{
  "vocab_size": 4096,
  "norm": "layernorm",
  "lr_mult_qkv": 0.5,
  "lr_head": 0.00609,
  "grad_clip": 2.0,
  "batch_tokens": 16384,
  "dataset": "wikipedia_en"
}
Each number is 200 + 20 x the weight over its row's rms, rounded and kept within 0 to 999. Layers, rows and columns count from 0. The size before them is the row's rms in percent of the matrix's.

# layer 9 attention value, 160x160, rms 0.0548, rows 43-52, columns 0-159
119,218,185,213,224,203,169,197,213,192,187,195,179,183,189,187,242,196,200,211,246,192,190,239,182,189,202,197,166,189,170,202,198,184,203,206,234,221,176,206,196,196,188,209,177,185,163,213,195,208,196,212,206,202,188,203,158,219,199,212,183,191,196,215,214,186,204,191,149,196,187,234,213,200,241,174,192,190,217,171,195,193,221,174,219,185,211,212,216,197,199,193,227,214,186,209,218,219,230,192,209,162,169,179,246,188,214,204,210,179,172,210,174,202,194,210,164,221,162,189,174,200,170,266,212,230,191,201,172,203,202,207,232,204,205,183,223,215,221,231,215,202,225,187,187,218,210,187,217,220,180,193,206,203,212,193,225,155,155,209,190
110,218,176,212,186,207,188,199,194,185,210,233,202,222,160,197,220,214,176,217,198,205,199,189,192,195,255,195,187,215,232,194,196,163,173,209,231,255,186,201,200,201,168,213,218,228,194,183,188,218,195,213,196,215,183,162,181,206,174,162,200,182,192,251,219,219,198,184,152,218,190,179,188,209,226,201,183,207,163,248,168,192,211,161,207,203,193,202,197,209,207,216,208,194,195,240,196,194,193,202,200,208,188,200,188,184,186,215,245,204,190,212,192,191,209,200,149,211,180,225,176,178,197,193,241,180,226,172,171,211,215,176,205,218,211,199,195,172,214,205,204,185,227,188,169,209,205,216,229,191,204,198,216,162,209,207,206,208,172,183,192
105,211,184,181,217,197,198,206,192,180,170,171,212,171,183,170,224,187,204,198,195,157,190,203,189,225,216,191,195,194,169,194,226,206,194,202,202,188,195,189,204,233,182,233,181,169,154,198,188,201,183,223,187,218,218,203,183,235,227,205,201,195,182,214,199,179,186,190,166,166,172,228,201,189,226,234,223,199,175,184,196,199,199,217,205,189,207,217,194,251,183,235,184,222,228,195,188,173,227,236,194,180,178,173,184,202,217,175,194,176,185,174,177,178,199,184,200,240,148,213,206,190,198,221,186,199,221,221,169,192,193,175,223,215,191,190,189,223,191,203,210,218,213,219,221,219,194,174,197,225,178,194,226,205,215,215,235,142,209,214,201
115,193,198,199,200,191,163,215,207,192,197,209,195,214,193,195,243,219,172,180,191,176,204,220,184,194,265,208,227,207,183,167,204,191,219,210,242,216,181,201,194,206,182,226,198,204,124,196,182,195,195,218,185,203,186,200,166,199,218,217,189,215,182,238,213,201,195,152,135,196,198,208,208,193,223,197,209,209,180,201,183,195,229,181,186,202,180,204,199,232,191,214,212,217,209,204,226,201,211,187,215,195,188,191,235,177,201,191,211,186,184,218,185,237,185,194,156,215,150,215,190,199,173,234,203,253,224,188,198,198,197,201,220,199,199,175,190,194,194,204,206,213,226,187,185,218,160,191,187,221,193,205,207,198,202,212,182,172,175,204,183
109,203,219,201,204,217,186,177,189,192,190,193,196,179,241,215,172,212,180,180,195,199,209,213,210,211,171,173,207,208,161,207,193,220,191,175,211,197,189,203,201,187,180,184,224,223,184,223,208,184,170,184,225,210,207,186,230,170,217,211,237,180,184,234,228,221,210,166,226,210,215,168,196,194,210,218,210,224,220,231,237,199,241,168,172,187,209,188,180,211,189,231,202,195,210,212,209,177,199,221,189,178,196,216,216,228,193,217,190,201,200,209,215,202,180,178,211,188,199,207,187,209,180,193,207,186,167,173,213,204,196,245,174,192,214,236,180,154,232,176,178,206,150,196,158,180,145,191,213,195,208,239,165,206,202,199,194,205,215,208,222
093,207,213,187,205,202,197,201,197,203,166,261,187,245,199,216,207,221,212,220,163,217,242,207,190,216,166,192,206,209,188,170,192,187,203,176,227,200,189,236,192,187,164,190,196,211,210,193,190,181,191,205,190,210,189,211,203,184,179,184,226,226,191,219,218,210,219,187,189,215,224,157,156,202,219,195,183,202,218,197,192,167,227,214,168,201,184,187,186,222,216,229,193,188,204,197,212,230,194,197,186,211,151,154,238,213,203,223,201,195,200,191,203,208,205,192,207,195,182,206,195,217,170,216,200,172,204,183,170,169,208,211,206,168,241,236,197,208,175,173,165,203,200,199,173,177,152,193,233,189,177,201,188,179,194,174,194,212,173,195,222
123,203,188,212,183,244,225,206,206,233,200,175,224,182,190,222,216,198,169,234,236,243,216,217,195,177,202,191,164,224,230,202,177,195,211,174,205,183,173,212,194,165,207,212,207,175,196,218,199,194,190,202,222,194,195,165,219,173,182,179,185,186,222,189,223,231,228,206,180,199,175,185,197,196,191,177,193,211,214,201,180,189,186,185,202,200,195,197,217,150,229,199,204,194,184,192,202,204,214,171,202,173,228,221,222,210,210,249,216,196,213,193,208,212,176,202,188,191,219,203,192,213,186,236,190,164,186,201,199,244,186,225,191,206,175,205,177,187,193,247,192,161,128,191,222,214,194,181,230,204,214,192,192,220,185,222,203,183,183,200,192
105,181,215,184,196,203,232,214,158,205,162,201,204,228,199,184,168,197,213,192,144,199,191,221,230,224,144,198,201,158,202,232,203,221,192,195,184,189,226,182,216,232,219,186,213,188,218,175,204,179,195,209,197,204,187,211,201,198,201,232,210,193,178,183,184,158,178,223,219,206,263,182,202,199,189,222,204,180,209,197,223,226,208,214,213,204,193,198,199,218,198,188,203,180,199,173,182,197,205,223,195,210,174,218,173,201,191,181,185,210,199,204,186,174,208,205,196,193,209,202,230,178,228,191,213,215,169,191,214,165,191,208,207,190,207,203,241,217,201,163,191,247,229,217,215,168,203,204,189,182,235,193,136,195,191,204,212,231,206,197,187
122,244,175,200,204,233,191,196,213,167,208,197,207,197,186,194,228,199,190,215,221,174,212,182,206,216,202,195,239,195,158,207,206,204,181,207,205,240,171,204,191,186,190,226,188,205,175,200,190,193,177,200,202,222,191,184,187,236,205,201,200,202,205,236,205,188,227,188,180,150,154,225,224,185,239,232,220,195,193,165,175,165,214,191,190,185,193,219,195,209,198,227,200,189,206,197,209,173,191,214,191,205,158,139,238,186,235,197,229,189,207,207,199,200,203,187,194,218,145,180,192,206,176,236,218,221,206,222,219,231,191,221,215,192,196,193,198,202,227,219,228,211,212,198,181,234,201,196,216,234,186,222,214,192,215,215,225,199,199,219,186
116,204,199,203,192,228,193,201,211,183,210,235,190,223,229,183,163,225,206,194,177,186,224,196,183,177,206,196,222,168,185,206,203,179,189,193,200,237,210,185,197,198,194,186,209,188,177,203,205,181,190,196,203,205,203,199,232,190,203,181,242,201,155,249,241,201,223,192,206,193,181,173,198,200,189,173,198,252,207,198,233,195,219,186,186,215,208,193,194,204,209,162,159,189,192,226,217,218,196,180,211,255,183,158,198,184,191,192,199,200,193,193,188,196,194,174,224,189,209,177,199,223,169,171,179,182,173,192,231,234,224,214,176,195,196,206,202,200,236,188,188,210,222,218,156,188,195,214,210,197,199,223,195,183,229,161,168,199,144,198,200
# layer 9 attention output (transposed), 160x160, rms 0.128, rows 43-52, columns 0-159
117,222,178,201,207,185,203,199,207,223,161,231,179,217,202,216,142,194,181,206,191,225,186,202,175,232,191,214,200,196,234,181,167,193,229,184,185,167,198,202,198,186,188,205,251,227,234,197,180,201,201,210,215,180,202,185,244,211,185,195,221,181,213,221,217,209,230,192,274,196,199,157,206,193,212,196,237,198,185,222,165,185,178,203,198,180,195,186,199,207,208,198,192,171,212,205,197,203,181,198,171,224,212,238,173,199,189,196,187,179,202,181,242,197,210,185,244,195,209,214,212,217,187,173,181,194,179,169,181,208,219,189,199,219,193,195,186,189,206,196,201,192,204,208,192,188,205,206,136,203,223,218,221,206,206,210,190,212,234,215,198
126,223,206,196,212,232,209,198,199,225,167,219,177,194,218,203,193,171,231,172,221,201,186,213,200,209,163,190,194,188,213,209,191,207,209,207,174,180,193,189,213,185,217,181,210,174,214,233,212,176,197,234,189,185,187,211,211,215,205,208,203,184,193,220,233,195,214,227,261,192,207,179,208,202,179,202,198,194,211,175,209,209,202,222,191,221,174,185,191,180,198,199,188,212,192,193,218,213,210,211,176,204,205,259,186,223,228,160,140,178,206,204,213,193,192,171,215,190,212,209,203,216,180,203,182,209,154,202,213,200,198,211,192,189,169,119,222,221,199,201,213,210,179,202,192,197,205,189,134,204,216,207,177,191,207,222,198,212,231,171,220
109,206,177,201,198,170,183,200,191,245,198,225,184,199,185,209,145,215,166,224,205,219,208,212,174,194,190,212,162,172,244,190,188,185,190,190,180,212,191,217,183,175,192,189,223,245,235,195,161,198,221,178,223,189,220,177,214,188,162,179,215,208,223,198,216,230,210,186,260,197,225,171,163,226,226,181,233,216,188,197,165,192,198,199,199,174,188,207,198,202,206,203,195,176,174,204,184,200,204,193,203,214,204,223,197,172,192,229,207,205,200,217,223,227,187,212,224,178,243,232,172,195,211,209,205,190,202,186,184,215,193,207,183,203,214,213,188,179,202,207,190,187,180,208,224,170,205,208,214,173,209,228,201,193,164,195,169,211,193,238,197
111,239,174,215,220,204,212,197,206,235,151,236,186,204,179,218,162,192,174,209,194,228,173,217,196,215,172,193,166,190,233,181,177,201,210,187,170,166,190,201,181,177,201,190,223,205,239,220,171,214,217,197,210,178,214,175,222,208,177,186,203,200,213,213,214,223,222,229,273,202,187,166,183,213,210,198,218,194,197,192,175,225,189,184,197,182,202,184,211,204,201,204,188,169,185,207,204,179,199,203,175,199,218,246,165,192,205,175,133,192,202,192,222,189,199,201,249,204,223,205,186,223,201,201,191,188,192,175,182,197,194,181,182,215,209,188,193,191,207,212,208,197,191,211,210,186,219,213,170,199,219,187,207,204,199,219,202,239,234,204,212
105,192,183,194,218,212,225,210,228,203,193,201,219,219,182,205,237,183,195,191,181,201,178,177,188,197,206,209,206,225,226,178,204,188,214,207,194,187,190,190,175,244,219,191,192,182,203,191,188,225,208,173,206,198,214,199,210,180,184,187,159,207,175,164,185,206,195,241,160,203,199,213,218,189,189,190,192,197,194,148,191,249,212,236,186,170,230,203,222,197,196,211,228,210,199,190,202,186,201,184,185,184,220,205,171,218,199,164,207,213,195,195,206,174,220,223,191,198,196,148,204,208,221,194,210,215,218,225,203,156,204,155,212,220,225,200,199,213,207,215,201,188,288,185,224,202,188,234,195,202,187,154,214,199,207,214,210,212,182,215,182
101,195,195,197,261,226,225,193,209,214,181,196,204,186,195,214,226,192,187,182,181,213,164,198,206,201,218,212,196,210,213,185,167,217,240,207,182,191,199,190,198,200,236,199,211,198,215,209,181,220,197,186,202,201,193,196,185,192,201,202,171,210,172,223,203,182,191,224,207,197,197,217,230,173,189,178,200,195,198,202,188,235,194,164,193,202,210,166,214,199,195,207,201,188,204,200,200,179,204,187,184,184,272,234,172,194,173,151,146,185,212,195,179,203,204,191,206,214,203,167,226,208,188,205,199,212,203,212,204,200,202,156,171,228,180,145,206,212,201,249,201,207,248,191,220,185,209,203,153,228,189,177,217,208,229,223,210,221,215,193,220
126,206,207,220,193,200,197,194,199,160,213,196,202,218,205,197,170,192,190,170,195,193,203,172,186,219,189,202,228,207,193,182,224,203,212,216,208,222,201,185,214,235,208,205,196,210,183,206,255,191,180,225,197,193,205,211,231,208,188,206,194,184,190,214,172,175,205,214,194,202,197,219,223,203,195,191,192,196,211,205,213,192,196,216,180,197,218,168,217,201,211,205,217,204,175,193,231,202,201,225,166,231,165,222,171,226,193,190,203,195,205,185,211,183,227,188,175,203,160,151,230,216,176,168,214,229,186,196,214,169,218,189,213,176,196,211,221,238,207,177,184,202,303,210,173,199,208,215,134,200,217,200,193,178,211,200,189,207,187,187,200
112,180,172,164,206,205,179,219,220,181,231,203,191,199,197,204,246,212,240,211,223,191,226,205,208,186,237,212,212,199,159,218,186,198,181,193,210,208,201,208,187,187,193,216,161,190,187,186,155,210,198,162,200,217,197,193,162,198,227,198,199,224,215,168,198,237,188,192,155,204,177,227,180,183,197,193,194,205,204,187,208,178,199,216,209,210,211,206,195,199,188,182,191,225,224,223,185,191,210,199,248,172,231,141,225,176,215,207,235,210,196,198,164,217,204,206,222,186,186,226,184,197,227,209,209,190,227,203,214,213,189,216,193,206,216,208,190,190,191,212,221,193,134,183,211,216,194,180,247,202,178,209,209,209,184,177,192,170,204,202,229
120,207,189,214,217,182,200,196,189,237,164,223,183,193,217,194,146,193,170,214,191,230,176,214,185,209,187,198,164,178,252,175,182,191,216,202,183,184,182,203,190,175,202,183,232,230,207,201,192,198,210,189,201,185,225,198,223,197,162,194,192,193,187,214,224,200,220,210,265,200,219,179,204,229,226,172,237,226,184,221,164,242,189,207,198,201,187,193,204,190,204,203,215,182,189,208,211,202,181,207,196,209,240,265,176,200,171,207,171,186,207,198,226,213,205,189,229,193,235,237,194,209,192,193,185,191,188,194,169,194,198,169,187,227,180,193,191,190,195,222,172,187,205,192,215,179,200,219,153,187,206,203,223,192,196,199,187,203,220,209,202
128,198,228,201,225,216,208,183,225,238,147,189,211,168,177,208,252,202,224,204,174,188,143,188,210,201,189,217,192,225,201,189,219,210,223,197,208,186,188,197,199,196,206,194,211,179,202,216,156,214,213,173,194,200,216,183,163,200,201,223,153,213,188,163,216,194,197,241,207,224,209,212,224,203,194,205,198,200,204,204,193,243,195,200,216,207,191,219,185,189,200,219,220,180,233,191,176,195,174,172,209,189,227,215,197,221,193,181,172,191,196,203,211,185,191,211,180,212,184,170,213,172,195,197,203,228,193,208,162,151,210,185,205,212,199,161,188,208,217,214,176,176,177,188,191,202,188,211,189,233,190,165,221,215,211,221,232,228,248,190,214